config = dict(
    num_hidden_layers=8,
    hidden_size=384,
    num_attention_heads=3,
    num_key_value_heads=3,
    head_dim=128,
    intermediate_size=512,
    vocab_size=2421,
    hidden_act='swiglu',
    norm='rmsnorm',
    norm_place='pre',
    norm_eps=1e-05,
    positions='rope',
    rope_theta=8250.0,
    rope_fraction=1.0,
    qk_norm=False,
    attn_scale=0.0884,
    bias='none',
    tie_word_embeddings=False,
    parallel_block=False,
    init='normal',
    init_std_qkv=0.0213,
    init_std_o=0.0,
    init_std_up=0.0213,
    init_std_down=0.0,
    init_mimetic=0.5,
    optimizer='soap_variant',
    learning_rate=0.0036,
    beta1=0.95,
    beta2=0.99,
    weight_decay=0.0,
    lr_head=0.00567,
    max_grad_norm=1.0,
    warmup_steps=200,
    schedule='wsd',
    decay_fraction=0.426,
    decay_shape='linear',
    final_lr_fraction=0.05,
    batch_tokens=131072,
    max_seq_len=1024,
    doc_mask=True,
    train_tokens=606700000,
    max_steps=4629,
    dataset='wikipedia_en',
)
Each number is 128 + 24 x the weight over its row's rms, rounded and kept within 0 to 255. Layers, rows and columns count from 0. The size above them is the row's rms in percent of the matrix's.

# layer 5 attention query, 384x384, rms 0.138, rows 117-127, columns 0-191
size [ 97  95  93  94  93  99  98  98  99  96  99]
[[116 108 130  82 124 144 122 127 125 135 171 132 108 143  96 149 139 130 162 138 129 145  94 106 121 170 126 122 113 133 164 132 120 107  92 151 100 142 131 102 175 141 124 134 127 121 158 118 145 113 170 157 115 120 145 117 111  98 140 105 160 127 106 161 151 141 115  91 169 116 170 147 124 129 113 170 119 161 108  92 144 106 151 115 157 118 129 118 126 135 148 116 122 111 125  97 116 170  91  98 149 126 156 100 123 131 148 133  94 118 124 101 128 136 137 125 151 102 166 100 128 153 120  75  51 132 131 158  93 148 149 123 140 103  79 106 139 159  97 133 159 127 112  81 135 161 144 125 133 115 123 100 103  92 147 146 126 146 118 160 127 116 131  63 137 137 155  91 147 101 132 159  94 143 106 145 130 117 162 136 144 150  92 134 143 105 116 125 106 147 126 134]
 [122 128 145 132 122 115  97 135 159 115 142  95  93 160 132  89 141 104 146 153 102  93 117 173 140  86 131 104 133 148 169 111 121 142 140 113 152 105  94 136 135 114  94 153 125 140 119 148 149 122 164 105 187 115  95 105 129 125 147 124 126 109 105 119 161 140 117 144 141 147 134 154 119 114 129 125 157 126 145 122 180 164 134 117 126 169 108 132 114 130 111 125 159 119 163 140 135 103 144 123 124 172 144 150  82 144 139 123 145 115 139 105 114 125 137 109 111 111 150 158 150 143 120 134 124  94  73 126 157 154 118 108 141 111 113 176 121 158 115 138 110 132 144 149 102 137 109 123 140 149  88 144 146 111 140 130 120 137 185 114  82 161 127 104 146 155 138 141 110 154  80  79 106 157  99 149 132 139  68 136 128 102 124 117 140 151 129 140 197 120 112  97]
 [101 163 121 123 150 173 134 110 127 102 159 119 138 144 136 122 148 120  98 126 169 103 113 115 152 110 137  89 130 129 115 151  88 144 160 158 126  75 111 133 135 113 167 139 145 113 118 168 127 140  78 148 168 146 141 163  93 108 143 101 105 128 118 150 141  99 122 179  93 146 155  91 142 154 103  94 103 160 156 127 137  91 145 100 126  89 140 125  74 143 107 172 187 130 151 167 106 166 123 125 129 125 109 162 130  82 141 155 137 101 125 129 112 117 106 132 124 162 114 151 115 108 162 142 120 107 136 107  88 157 123  73 134 123 149 137 107 141 123 144 156 113 146  85 130 102 133 121 109  83  96 109 158  89 183  69 132 112 121  86 108 140 175 101 171 126 123 123 155 131  96 132 148 120 166 142  86 115 119  93 154 122 136  97  98 110 123 142 119 134  97 115]
 [127 114  83 137 121 138 110 159 139  76 138 159 133 110 124 144 130 111  83 119 102 133 161 138 147  95 128 144 130 127 123 125 104 180 112 112  93 132 110 141 141 152 151 124 158 122 137 188 136 166  84 126 131 122 111 129 140 120 114 110 124 106 130 113 119  91 159  88  93 162 121 135 109 113 140 107 103 157  60 130 105 139 155 138  96 182 152 132 157 156 186 145 156 134 112 140 132 103 119 111 120 146 166 118 121 108 151 138 114 110 137 143 137 131 185 141 104 121  95 168 118 117 145 102 139  95 141 139 169 113  89 131 128  88 108 103 109 136 104 150  88 102 117 157 166 111 114 133 116 151 129  97  86 173 121 107 133 117 119 142 108 138 128 168 114 151 100 164 142 139  81  89 141 124 115 126 106  82 152 112 116 140 104 167 117  86 136 109 141 112 138 119]
 [133 127 145 119 126 124 107 112 123 145 190  85  91 123  94 103 140 131 102 101 135 121 184 131 102 121 142 130  95 170 129 128 132 172 129 147  88 139  89 119 150 126 153 133  98 138 174 123 109 135 110  97 153 156 116 155 127 120 153  91 125 125 132 168 116 149 127 162 157 142  99 155 102 115 163 141 105 132  94 155 114 103 122 143 129 100 161 127 163 132 149 125 143 171  72 141 133 132  88 112 122 111 107 127 174  87 169  90 148 157 168 150 136 126  58 145 139 101 118 128 120 124 140 117 167 146 119 139 167 168 144 124 151 135 108  95  71 153 150 122  61 147 130 174 125 122 145 128 108 107 105 131 133 120 128 124  89 105  97 138 144 174 127 146 134 112 130  90 124 144 141 117  95 100 147 152 126 139  95 194 131 134 129 115 107 130 114 147 144 149 107 162]
 [137 115 143 161 176 135 137 137 161 161 114 139 139  88  73 108 132 148 119 114 134 130 181  97 104 162 112 133 103 145 124 140  95 127 124 110 145 135 133 138 132 120 146 112 108 142 136 146 111 150  80 135 134  80 103 121 114 112 113 126 124 138 105 117 136 115  95 140 147 135 163 106 166 180 121 101 114 141 159 148 160 150 145  91 104 194 133 101  69 176 157  77 128 112 107 143 136  96 103 161 168 144 165 141 170 130 109 129 106 118 181  94 132 105 112 120 106 140 117 107 174 112 158 112 105 122 113  97 146 122 165 148 133 120 137 138 137 120 103  99 114 130 112  99 158 167 147 144 118 139 126 151 124 117 122  89 144 132 133 111 135 109 160 139 130 107  85 116 120 131 137 114 141 152 109 164 138 158 104 154 141 167 107 137 131 195  96 115 133 111 102 124]
 [123 101 178 135 155 169 117 166 115 120 146 128 148 121 117 129 164 153  92 104 111 113 105 140 120 103  92 125 132 162 183  90 138 154 108 140 142 144 131 115 164 150 123 120 143 153 102 170 139 140 107 128  97 150 170 161 130 158 129 160 128 171 109 130 140 107 101 157 111 149 132 130 147 153 141 151 167 128 135 156 192 107 104  97  88 164 116 132 101 117 123 145 184 140 118 127 158 142  94 139 121  88 129 132 100 136 147 121 132 107 102 125 112 164 164 120  77 129 129 135 109 149 114 152 118 121 118 137 132 108 173 113 133 125 148  89 155 138 125 117 100 129 120 124  97 120 161 126 151 120 142 134 148 132  92 131 133 126 106 159 160  87 151 100 140 123 129 136 130 142 128 144 123 130  92 170 174 154 144 146 212 147 106 127 138  89 109 126 150  94 119 116]
 [147 102  89 124 149 127  98 119 127  85 142 101 110 164 169 125 140 117 148 125 141 117 146 169  80  98 124 128 109 143 131 106 127 141 113 123 149 127 160 125 111 150 112 181 127 102 127 117  99 160 104 103 153 117 139  83 139 111 137  86 130 131  98 147 137 162 139 118 145 111 111 148 129 129 149 126 117 101  98 126  92 127 122 130 113 109 120  88  92 178 158 166 122 120 123  92  85 121 135  95  72 130 105 124 101 133 124 157 120 125 182 121  68 112 127 147 128 121 170 153  91 132 111 111 149 124 107 136  95 107 135 105 131 103 119 120 118 122  97 129 110 141 121 104 116 108 144 146 112 102 142  92 125  85 141 163 126 147 134 134 126 153 147 164 140 118 119 114 102 107 114 125 122 166 133 138  79 167 120 120 126 126  86  86 139 150 129 147 105 100 147 139]
 [133  86  89 121 109 113 130 164 126 108 115 116 105 152 110 148 139 132 117  73 148 108 132 135 126 158 143  86 104 121 164  98 103 130 150 145 146 115 113 138 127 107  99  87 121 115 121 145 131 108 132 135 108 126  98 154 133 148 153 205 130  79 157 138 153 125 100 117 162 124 103  83 122 129 159  85 160 135 129 121 113 101  94 143 137 126 123  98 142 103 160 124  85 160 113 153 106 142 118 103 122 125 131 117 127  95 131 156 134 178 155 135 171  92 150 180 149 119 148 160  87 104 118 102 117 160 126 130 114 105 145 152 109 119  76 104 138 160 109 116 166 126 121 120 136 153 152 148 153 113 119  98 100  99  87 130 139 156 125 137 116 113  96 112 136 125 131 118 150 141 114 125 110 114 100  82 111 109  75 125 146  97 123 170 112 124 115  90 143 140 182 132]
 [155 151 109 141  87 163 132 114  91 155 119  94  91 129 121 155 151 117 138  75  74 104 133 107  93 155 145  89 125 102 135 146 150 119 114  91 125 127 100 115 131 127 140 134 141  83 140 105 148 115 109 152  77 113 139 122 132 130 144 120 154  85 114 100 153 114 105  98 152 155 146 123 173 171 104 121 149 137 104 160 163 107 105 138 128 113 117 128 119 127  86 167 180  84 127  97 118 112 154 124 117 155 110 125 147 100 112 103 183 103 152 107 178 165 146 111 132 163 131 125 166 120 153 121 111 124 150 143 166 133 132 127 136  95 140  89 136 107 117  90 137 136 154 154  90 132 115 115 162 121 157 135 131 128 141 104 146  91 128 129 160 133 133 148 148 148 128 165 150 117 113 160 121 112 120 146  99 121 157 104  98 124 154 103 124 116  93 159 116 147 155 106]
 [175 108 139 158 137 104 144 157 132  79 160 140 103  56 189 117 139  74 121 154 116 126 117  92 168 124 123 137  66 147 163 141 146 149 112 123 137 141 104 141 124  93 137 126 121 131  93 139 137 150 129 131 120 168 168 127 147 136 162 125 157 144 126  80 131 137 123 149 113  79 155 127 131 113 134  96 132 131 144 137 141 123 128 161 140 124 129 171 116 136 135 142 127 157  86 112 125 138 114 102 130 140 122 138 142 123  81 168 123 128 136 117 147 140 128 120  94 140 149 121 111 120 141 165 128 115  97 102 137 107 164 126 115 130 142 105 137 142 149 141 100 133 122  90 115 139 110 163 116 129 187 138 120 142 135 100 160 100 118 116 118 137 113 101 187 105 118  88  97  93 184 131 112 125 105 129 104 104 109  88 113 108 102 158 111 124 151 148 118 150 161 130]]
# layer 5 attention key, 384x384, rms 0.141, rows 117-127, columns 0-191
size [ 97  95  96  95  93  95  91  95  95  99  96]
[[132 155 134 141 169 151 129 150 120 140  89 117 134 124 141 136  86 141 111 157 143  90 163 163 124 114 131 137 161 153 169 117 128 116 115  96 125 147 135 103 168 132 105 114 165 128 155 157  85 139 143 165 135 110 129  77 176 102 121 153 140 115 112 185  92 120 123 122 106 135 125 146 142 130 155 122 117  68  93 159 170 106 125 104  65 137 108 135 150 143 136 174 122 105 110 129 147 131 137 115 200 116 103 127  88  94 153 103 100 174 113 170 122 128 149 136 143 145  79 110 120 104 127 143 127  93 116 127 121 156 131 139 129 123 131 135 136  84 119 124  75 149 129 129  93 118 131 159 121 152 155 104 114 132 133 126 107 155 101 131 133 132 141 103 107 131 106 116  92 144 134 129 147 118 154 178 127 150 157  88  85 139 141 137 125 159 109 142 109 112  55 116]
 [102 133 104 137 119 115 156 123 115 145 184 118 136 108 101 125 156 117 153  92 146 102 122 153 128 199 145 132 143  63 104 148 131 109 142 127 137 102  95 119 136 118 143 127 151 158 143 132 146  87 144 125  94 132  99 114 114 124 101 155 128 103 141 114 113 158 126 124 125 152 159 165 167 157 152 136 122 135 120 140 106 141 149 113 145 151  96 132 101 134 105 155  97 147 123 162 151 129  83  88 119 101 140 154 146 155 125 108 102 125 126 155 139  91 169 127 103 125  98  82 125 149 137 122 128 158  98 140 120 164 149 150 134 126 139 104 156 153 114 129  89 131 139 132 157 126 153 170 142 147 143 113 120 133 101 150 122 162 109 111 159 113  89 119 103 108 135 113 145 149 155 139  67 112 121  77 104 124 171  95 137 103 151 147 160 159 127 123 181 115 122 190]
 [104  89 101 118  99 114 115 111 120 155 118 156 100 150  93 118 161 131 121 122  97 133  99 151 114 140 160 139  86 139 142 144 137 114 115 159  91 136 121 120 105 107 114 162 137 121 159  85 142  70 161 160 111 100 134 152 148  89 127 130 118 104 119 150 156  95 134 110 146  90  75 118 138 102 153 103 139 154 175 108 115 150 148 110 151 130 117 125 113  91 132  75 123 166 141 123 129 142 111 115 123 112 142  94  93 168 119  92 122 120 110 100 145 121 168 124 114 138 137 170  99 155  90 134 138 138 153  93  93  92 178 130 111 173 136 139 160 145 124 165 110 141 114 109 176  90 135 121 141 118 155 131 134 142 105 120  89 125 105 105  80 130 137 107 114 123 120  77 135 150 131 130 125 151 112 140 149  93  77 122 112 142 106 165 162 103 148 114 127 112 111 120]
 [ 99 101 181  79  92 120 145 109  83 156 122 126 140 126 105  75 138 114 147 136 125 102 137 157 139 115  98 134 132 138 139 120 150  79 160 173 147 117 172 156 128 109 126 129 115 108 113 124  69 111 130 131 128 127 152 160 128 131 133  86 120 166 128 148 124 136 128 162 150  85 125 146 133 143  94 117 143  90 154 142 129 123 119 125 125 114 156 139  83 116 102 112  86 140 164 171  95 177 120 138 152 144 133 140 137 108 122 121  99 101 142 164 181  73 110  78 122 137 120 106 151 110 157 170 147 132 172  98 168 100 154 165 134 186 153 102 155 143 132 157 166 118 141 145 137 143 125 109 109 132 101 118 113 136  89 158 131 137  91  81 138 139  71 137 110 156 153 148  92 139 155 100 109  92 113 128 137 155 114 114 130 120 127 150 103 133 171 155 124 115 143 103]
 [ 79 124 141 119 128 137 105 115 127 108 148 135 101 120 104  99 113 137 160 166 120 113  88 131 106 110 111 127 111 136 125 181 169 177 135 103 117 168 168 153 146 152 132 125 105 132 145 125 118 109 142 101 143 141 124 116 104 176 138 154 144 100 111  93 159 140 140 154 140 132 143 163 123 122 139 142 170 156 157 126 123 120 111 102  79  90 136 139 109 103 124 124 121 126 149 100 101  88 134 113 103 121 153 147 115  82  70 202 106 160 155 133 104 125 148 130  79 118 104 131 122 149 138 123  93 130 164 149 128 116 134 139 106 161 162 139 131 129 174 127 158  95 180 116 125 128 103 179 148 158 133 102 109  79 103 159 112 112 115 135 129 136 116 109 126 125 157 175 118 104  98 133 140 124 154 118 126 118 143 121 105 149  80 102 149 107 118 102 130 113 159 147]
 [117 139 166 134  99  82  98 108 135 109 140 143 141 135 115 151 135 124 112  97 112  76 128 133  99 100 126 154 133  94 146 159 124  97 162 103 141 143  88 135 114 149 131 103 112  95  95  76 170 111 102 109 176 127 114 140 105 116 135 170 127 156 128 115 140  85 117 114  87 137 135 100 146 129 140 126 133 134 154 177 143 111 108 104 126  93  70 131 147 144 129  91 114 111 156  84 150  88 151 154 109 182  98 141 147 123 117 132 133  90 160 133 191 114  93 110 135 113  86 129 119 144 106 109 188 110  93  80 148 121 135 140 128 129 145 129 119 122 134 152 104 107 129 113 133 108 119 114  89 135 113 118 179 182 120 173 127 135 116 127 130  95 149 126  86 139 165 134  95 118 107 148 131  92 112 100 118 131  93 169 141 141  86 108 124  96  87 128 128 101 114 129]
 [100 184 134 127 136 178 145 120 126 105 129 132 132 104 168 104 129 117 141 148 136 111 119 157 187 146 121 143 131 107 147 165  85 150 152  60 137 105  94 121  91  98 156 106 130 143 140  92 146  85  89 140 164 132  94 120 114 166 140 126 147 148 153 207 143 130 121 140 173  93 124 149 113 138 118 156 116 100 112 153 127 128 149 116 143 170 116 170 171 138 119 102 129 161  89 113 139 111 113 113 131 154 146 192 123 109 126 125 139 123 193 105 195 112 121 147 128 144 123 156 147 159 119 104 158 109 124  90 126 149 132 157 126 131 121 100 153 145 130 137 117 129 145 113 157 137 109 130 125 128 127 149 105  81 167 160  76 146 105 145 138  73  80  81 148 101 139 114 158 109 117 109 134 137 107 138  92 193 162 159 142 123 149 104 140 117 140 112 132 113 118 175]
 [105 138 132 138 130  79  98 112 150 122 110 131 121 127 112 128  77 145 100 128 125 102 113 108 163 130 130  94 171 146 110 105  90  94 107 105 113 100 178 157 101 117  94 102 108 112 115 163 110 112 142 117 126 107 109 131 113 158  91 118  94 129 125 116 130 195 128 131 125 106 109 147 141 141 154 136 130 121 171 146 117 131 148 109 120 105 164 167  98 109 135 128  97  96 108 133 132  78 103 100 161 110 134 124 136 105 124 125 152 127 123 135 113 156 136 169 119  88  83  87 138 130 140 111 163 136  94 103 112 125 120 144 116 114 107 133 134 136 129 144 133 108 130 111 123 119 129 109 164 115 119 113 114 161 112 122 119 107 117 139 169 145 148 119 115 190 131 150 159 109 126 156 102 116 132 148 114 116 109 179 121 149 133 155 146 143 108 163 148  88 134 139]
 [ 91 124 168 128 185 137 156 115 127 155 102 144 130 152 148 121 139  95  94 156  68 112 109 144 151  86 124 150 145 118 122 137 138 134 153 127 136 158 120  84 131  73  82 123 134 121 132 113 137 137 143 119 173 102 112 159 116 160 105  76  87 123 139 116 107 136 139 141 111  94 109  88 106 142 170 117 123  87 152 159 115 170 139 154 141 133 124 100 130 137 136  67 117 153 153 130 129 151 137 129 139 135 102 162 123  75 151  93 121  94 116 131  95 178 113  61 123 109 128  88 125 121  94 202 122 129 174 132 174 131 105 149 142 113 160 169 127 106 102  99 108  92 131 138 114 180 119 159 128 105 144 128 127 155 120 104 136 106 123 119  70 134 127 137 113  91 116 100 141 141 175  91 151 165 171 130 118 133 174  90 158 151 152 109 126 152 126 157 127 111  99 132]
 [123 111 132 160 134 159 127 117 112 162 119 123 158 118 131 122  95 147 115 140 134 118 141 133 121 134 147 157 180 137 118 103 117 135  95  89 115 128  96 150 144 134 149 125 142 138 103 152 138 179 113 123 122 130 131 117 134 130 146 151 127 128 157 124 120 134 166 134  85  93 130 154 132 114 156 156 119 163 155 130  77 142 138  96 105 128 163 160 119 115 138 140  88 169 148  84 181 155 121 143 134 110  88 130  82 162 128 163 120  93  99 153 126 108  95  87 120  81 134 113 115  92 134 120 119 122 117 138 150 148  94 172 123 150 106 141 153 107 148 141 162 106 138 132 134 106 103 107 125 149 146 111  96 150 108 183 159 106 129 143  57 141 155 115 126 132 143 150 142 116 139 122 106 160 111 137  89 130  83 141 145  97 165 165  71 138 134 153 110 154 121 110]
 [106 107 152 169  87 169 145 100 145 138 160 130 136 147 143 114 132 128 137 120 129 110 149 154 132 115 129 122 170 157 117 145  98 114 138 154 156 160 135 141 125 132  97 131 144  88 129 151 154 129 109 137 136 136 107 124 107 115 154 149 157 111 141 125 137 102 104  96 139 111 131 121 150 122 133 146  91  98 134 144  91  99 134 137 114 134 107 146 114 108 146  72 114 152 127 130 135 119 180 119 138 154  83 161 127 116 187 136 109 125  96 133  97 125 133 155 152 120 104 134 109 132 160 138 130 155 160 130 140 113 125  72 160 113 110 128 108 135 123 100 179 121 144 143 151 150 100  88 108 110 150 109 149 128 146 117 166 181 141 143 127 126 146 163 108 160 117 184 162 140 152 113 139 109 131 120 116 125 135  99 117 134 176 108 153 172 140  99  99 161 108 101]]
# layer 5 attention value, 384x384, rms 0.195, rows 0-6, columns 0-191
size [ 94  92  99  93  92  94  92]
[[146  99 139 155 121 108 179 160 125 115 115 118 136 101 173 115 120 142 133 134 124 110 162 103  95 127 142 114 119 121  93 138 104  96  84  93 144 193 110 125 152 123 133 143 148 142 122 105 152 120  99 134 117 112 142 155 111 136 142 173 158 110 134  88 116  85 147 109 127 165 146 114 151 146 115 115 152 104 128 132 128 106 162  94 124 140 102 122 145 124  98 111  96 143 140 131 156 137 173  92 126 153 179 161 161 155 178 155 133 157 132 140 121 129 110 123 134 117 141 134 139 161 164 108 112 137 113 119 123 142 129 121 117 135 151 138  99 126 106 121 117  71 186 155 122  84 110 132 136 117 118 102 134 105 116 103 108 131 176 132 122 119 163 126 128 160 170 140 158 176 114 120 116 143 117 163 141 120 103 160 165  89 124 145  85 112  98 134 139 158 124 113]
 [134  87 126 108 141 148 124 141 120 116 125  99 115 165 129  93 143  74 107 135  98 147 137 134  92 163 133  97 123 120 137  89 131 128 173 142 143 141 104 136 130 145 146 140 115 136 148 133 134 101 132 120  67 131 139 141 118 125 111 118 141 125 133 109 106 145 125 104 127 141 111  71 133 158 143 170 151 191 138 138 150 147 137  92 158 127 135 102 128 113 140 158  93 132 147 129  72 127 191 118 129 167  96 139 111 136 125 140 107 105 125 126 113  99 173 109 116 110 152 157  90 143  86 127 118 105 119 119 118 147 101 116 127 122 115 189 116 148 121 103 148 118 162  87 106 127 125 100 154 157 160 120 106 135 109 116 146  93 146 114 125 125 154 115 128  96 109  95 197 141 146 124 108 123 139  84  63 101 119 108 129 114 148 123 101 125 115 130 151 125 152 134]
 [127 131 120 139 127 135 135 137 128 101 115 125  91 132 139 148 125 149 139 165 134 128 151 154 152 168 102 112 103 161 169 162  93 161 136 121 148 189 137 148 113 161 148 122 105 127 119  69 117 137 143  78 115 125 140 106 129 130 148 128 113 116 134 164 153 115  97 159 140 130 131 116 143 139 125 139 158 168 155 116 134 149 131 141 109 132  74 150  74 103 169 110 137 112  97 129 125 154 184 187 120 154 125 157 120 107 135 150 160 133 115  91 116 103 147 125 109  82 117 116 109 145 150 150 127 139 108 148  92 104 101 119 111 144 156 127 181 143 132 128 166 127  96 144 123 100  99 106 132 162 150 136 140 115  93 112 141 135 122 121 148 123 107 139 109  98 168  96 141 111 120  98 149  82 161 175 131 168 111 137 122 126  96 145 119 143 140 129 125 134 151 102]
 [122 187 124 115 140 144  67 148 120 100 131  84  89 132 125 146 105 139  95 118 147 105 135  93 138 107 135 107  88 138 103 110 158 168 133  70 126  79 148 132 125  96 154  97 142 106 154 129 135 134 152 158 118 141 115 150 136 140 126 169 119 123 150 106  99  90 166  82 119 152 163 129 131 143 104 120 141 127 152 121 116 179 130 172 107 121 156 130 110 123 139 123 116 159 120 122 162 117 158 144  85 184 153  89 149  95 109 150  62  83 103 100 130  80 104 128 129  70 129 131 115 119 124 123 120 109 144 133 119 145 130 130 132 131 135 143 129 138  73 108 133 130 132 109 141 135  95 130 147 130  93 155 138 107 149 158 195 118 134 152 111 161 144 119 129 114 104 105 157 105 146 128 108 113 129  37 118 122 119 120 170 121 146 151 108 133 144 130 102 155 121 127]
 [111 121 105 113 114 129 116 160 152 140 158  95 146 101 125 155 137 114 124 116 135 127 103 143 134 101 102 155 148 128 175 144 138 141 104 120 150 119 142 137 111  93 146 124 162 128 109 131 168 128 139 141 131 144  87 140  71 139 116 118 123 167  87 121 114 137 142 134 172 125 168 151 113 128 111 160 147 100 131 118 141 137  80  99 115 119 173 126 146 129 146  55 144 175 144 101 161 124  96 141 147 173 124 125 124 168 144 147 151 110 107 106 135 133 119 113 127 108 149 114 166 115 126 136 113 106  99 146 109 138 169 103 168 158 110 189  95  88 130 129 157 118  96 108 125 114 114 164 112 191 122 124 150  84 159 146 113 110  95 121 160 170 159 111 188 108  92  97 106 116 141 137 142 175 149  85 140 108 150  74 139 134 124 117 109 146  94 149 149 111 105 134]
 [121 136 125 142 115 141 132 129 110 117 114 110 130 126 119 119 169  84 132 164 110 143 129 135 122 161 152 131 107 134 113 124 126  67 165 165 110 120 185 148 115 143 137 112 138 116 114  91 145 136 110  91 164  79 118 172 102 152 133 116 127 127 148 121 136 158 142 126 118 173 132 134 110 141  89 156 139 147  97 166  96 126 157 106  95 123 141 120 127 132 103 140  96 139 111 141 184 162 129 141 150 126 129 153 127 160  99  70 183 119 143 111 104 147 110  78 135  78 177 131 120 103 206 179 147 118 130 106 156 124 124 127 173 154 100 152 134 164 136  75 134 108 120 143  84 124  85 127  93  90 155 114 114 151 139 162 165 141 123 153 126 117  99 134 119 156 125 150 112 101 159 121 113 114 161 135 101 139 161 177 135 131 145 132  97 136 131 156 130 156 174 105]
 [ 87 120 123 113 124 113 125 146 127  85 148 135 106 122 168 113  94  80 115  87 140 116 129 124 105 130  59 156 118 152 136  93 138 126 133 155 124 148 119 148 123 109 156 106 114 151 131 125 145 185 126 139 124  98 139 127 108 136 126 139 107 156 158 183 130 120  94  96 110 136 143 156 131 120 117  99 125 141 131 117 128 138 121 123 130 135 128 146 133  76 154 122 130  99 170 100 138 139 142  97 178 147 135 110 106 103 149 134 123 122 116 142 110 108 140 100 148 132 142 114 135 134 123 150 159 156 134 135 108 102 130 118 105  83 127 107 158 140 152 157 162 125  52 111 124 115 128 130 147 108 115 184 148 128 123 128  74 108 165 118 117  79 118 112 170 152  71 127 117 122 129 177 142 171 118 157  72 143 168 145 147 135 119 137 116 106 162 109 122 145 121 118]]
# layer 5 attention output (transposed), 384x384, rms 0.171, rows 0-6, columns 0-191
size [ 93  92 100  92  94  95  95]
[[156 102  86 101 133 107 166 132  98 110 134 116 142 131 116 139 136 146 100  99 143 103 131 118 107 117  55 114 122  89 130 143 141 141  96 106  91  96  94 107 100 112 130 132 104 100 123 111 109 119 141 185 134 120 128 132 145 159 139 193 115  88 108 112 149  91 161 123 126 143 100  85 152 106 189 146  96  93 120 113 149 139 104  60 122 107 104 109 145 104 115 118 104  91 153 125 113 144 142 132 115  89 134 112 135 154 120 131 106 100 159 114 110 138  92 143 101 118  91 150 118 136 115 148  74 153 146  89 205 118 100 126  83 112 129 118 169 136  92 106 133  96 134  98 158 150 129 137  99  94 116 151 125 120 132 145 119 134 130 106  98 130 135 111 113 123 102 147 148 156 165 161 124 103 119 131 115 179 152 147 157 110 148 141 143 119 132 120 103 152  96 129]
 [ 96 145 143 123 172  89 126 149 105 134 107 103 153 150 122 140 164 130 165 105 105 149 125 145 163 111  77 190 144 119 125 142 130 118 116 100  86  96 142 143 115 116 135 134 131 146 124 111 103 150 119 133 116 160 119 134 118 141 121  78 103 127 160 130 126 147 154 156 116 120 191 178 155 131 163 132  98 129 121 105 111 153 161 113 108 126 143 120 116 138 131  84 152 151 130 134 104  96 187 118 123 237 131 128 113 123 133 154 139 137 128 111 113 162 160 152 151  92 126 149 128 155 107 119 139 116 141 126 151 126 158 112 122 141 114 105  93 140 136  95 136 132 152 113  85 128 109 110 168 131 120 154 117 152 123 138  80 118 101 103 134 113 177 133 108 155 126 133 167 144 141 110 142 148 130  92 122 123 102 166 164 137 131  82 100 116 113 151 114 123 182 170]
 [114  87 134  91 118 176 105 129 108  97 158 171  76 132 128 112 145 136 124 119 121 121 126 122 155 109 114 102 187 118 111 139 126 107 155 128 106 141 106 115  77 135 131 107 106 149 103 130 128 155 171 103 143 163 109 144 105 134 152  68 136  84 109 159 131 146 130 145 135 123 128 115 124 103  75  89 135 141 135 119 106 158 158 148 127 141 125 160 118 152  99 109 150 164 172 141 106 158 167 125 141 125  94 129 123 132 168 142 130 158 160 101 139 148 145 185 125  87 133 152 119 137 132  98  97 126 106 144  64 122 153 168 144 148 137 132 141 132 110 121  89 110 130 120 178 160 168 147 122 107 178  81 114  85 131  80  90 148 128 132 147 132 124  84  99 158  98 114 162  97 108 165 138 122 130 126 123 126 152 118  98 105 133 156 105 142 171 153 120 106 147 110]
 [165 122 124 108 171 169  98 137 128 114 134 106 111 136 151 134 111 139 139 138 106 158  81 149 170 145 137 149 121 102 120 156 139 131  66 113 181 128  74 136 119  78 149 123 108 128 140 117 150  98 139 136 104 114 131  99 115 168 105 132 115  95 123 126 138 135 111 105 133  85 115 126 106 153 132 163 116 146 106 118 104 129 188 102 111 163 104 143 174  87 113  79 146  98 156  97 145  99 125 101 119 128 142 144 135 151 105 113 109 108 110 141 149 125 111 101 165 117 149 125 116 101 140 124 149 115 169 134 128 122 127 116 119  83 146 160 120 118 112 134  76 121 150 144 112  64  98  83 130 122 166 112 134 157 135 148 141 139 123 151 141 150 145 118 172 142 126 139  85 108 149 112 150 121 146 141 112 118 135 164 149 135 127  88 100 170 155 141 129 121  53 142]
 [157  86 144 119 128 132 118 134 126  75 112 150 130  75 133 136 141 136  90  79 136 129  79 136 126 131 128 117 151 118 144  90 120 141 117 117 137 157 110 137 115 114 156 114  66 110 157 184 129 111 106 111 174  98 101 100 141 137 146 201 109 124 139 172 162 150  99 131  82 119 158 128 118 148 125 194 124 140 106 108 135 151 119 141 124 127  96 107 129 106 141 116 102 139  93 132 132 107 101 131  74 149 110 102 130 112 106  71 116 127 166 141 130 133  98 126 143 132 110 154 109 110 114 111 129 117 166  98 124 104 150 142 133 115 136 192 138 155 123 178 146 114 140 138 172 135 116 171 123 146 152 125 126 112 152 107 190 116  96 124 149 144 128 126 172 177 123 132 175 146 117 135 146 174 175 110 136 119 127 160 114 137 133  98 134 129  87 162 138 153 107 125]
 [129 133 164 130 129 119 116 112 150 126 127 123 131 111 109  98  78 129 149  98  93 130 143 139 118 160 123  99 119 153 127 100 127 182 111 134  89 136 134 136 151 170 125 140 132 160 127 119  88 128 189 122 151  83 120 136 113 165 103  96  87 130 113 112 132 143 145 145 116 106  66 101 118 135 167  61  83 108 121 121  84 148 148 150 128  95 108  92 116  92 158 148 203 143  74 134 104  69 171 172 114 156 151 105 179  94 153 145 109 131 142 115 103 106  98 116 103 119 148 109 101 177 126 136 142 162 123 145 133 128 146 111 109 105 134 140  98 157 167 139 123 116 129 119 100 137 131 121 138  91 119 125 116 153 131 153 124 114 123 132  98 131 107 106 162 128 109 140 122 150 150 177 145  97 102 193  79 110 108 111 125 113  69 167 116 135 139 137 137 131  85 143]
 [121 127  92 117 101 113 149 136 144 115 158 102 125 164 151 134 129 134 126 104 118  94 136 161 129 106 126  74 183 164 145 124 158 132 124 131 117 113 142 160 129 102 135 133 149 114 179 135 153 115 113 139 129 123 106  95 129  91 150 158 138 156  76 138 153  91 168  81 135 154 140 116 149 131 120 148 117 153 125 112 140 142 127 143  98 122 186 113 132 118 131  88 140 117 127 138 137 130 156  78 118 134 113  82 100 132  93 147 105 133 148 147 150 100 107 164 120 122 162 124 144 114 156 129 121 100 121  75 116  86 136 120 128  85 115 115  79 121 118 133 154 138 134 103 132 116 138 114 131 128  91 132 168  98  89 100 125 113 102 112 147  90 135 121 105 102 110 116 108 146 150 164  98 134 140  56 121 106 130  91 151 141 128 120  76 154 139 130 126 117 140 108]]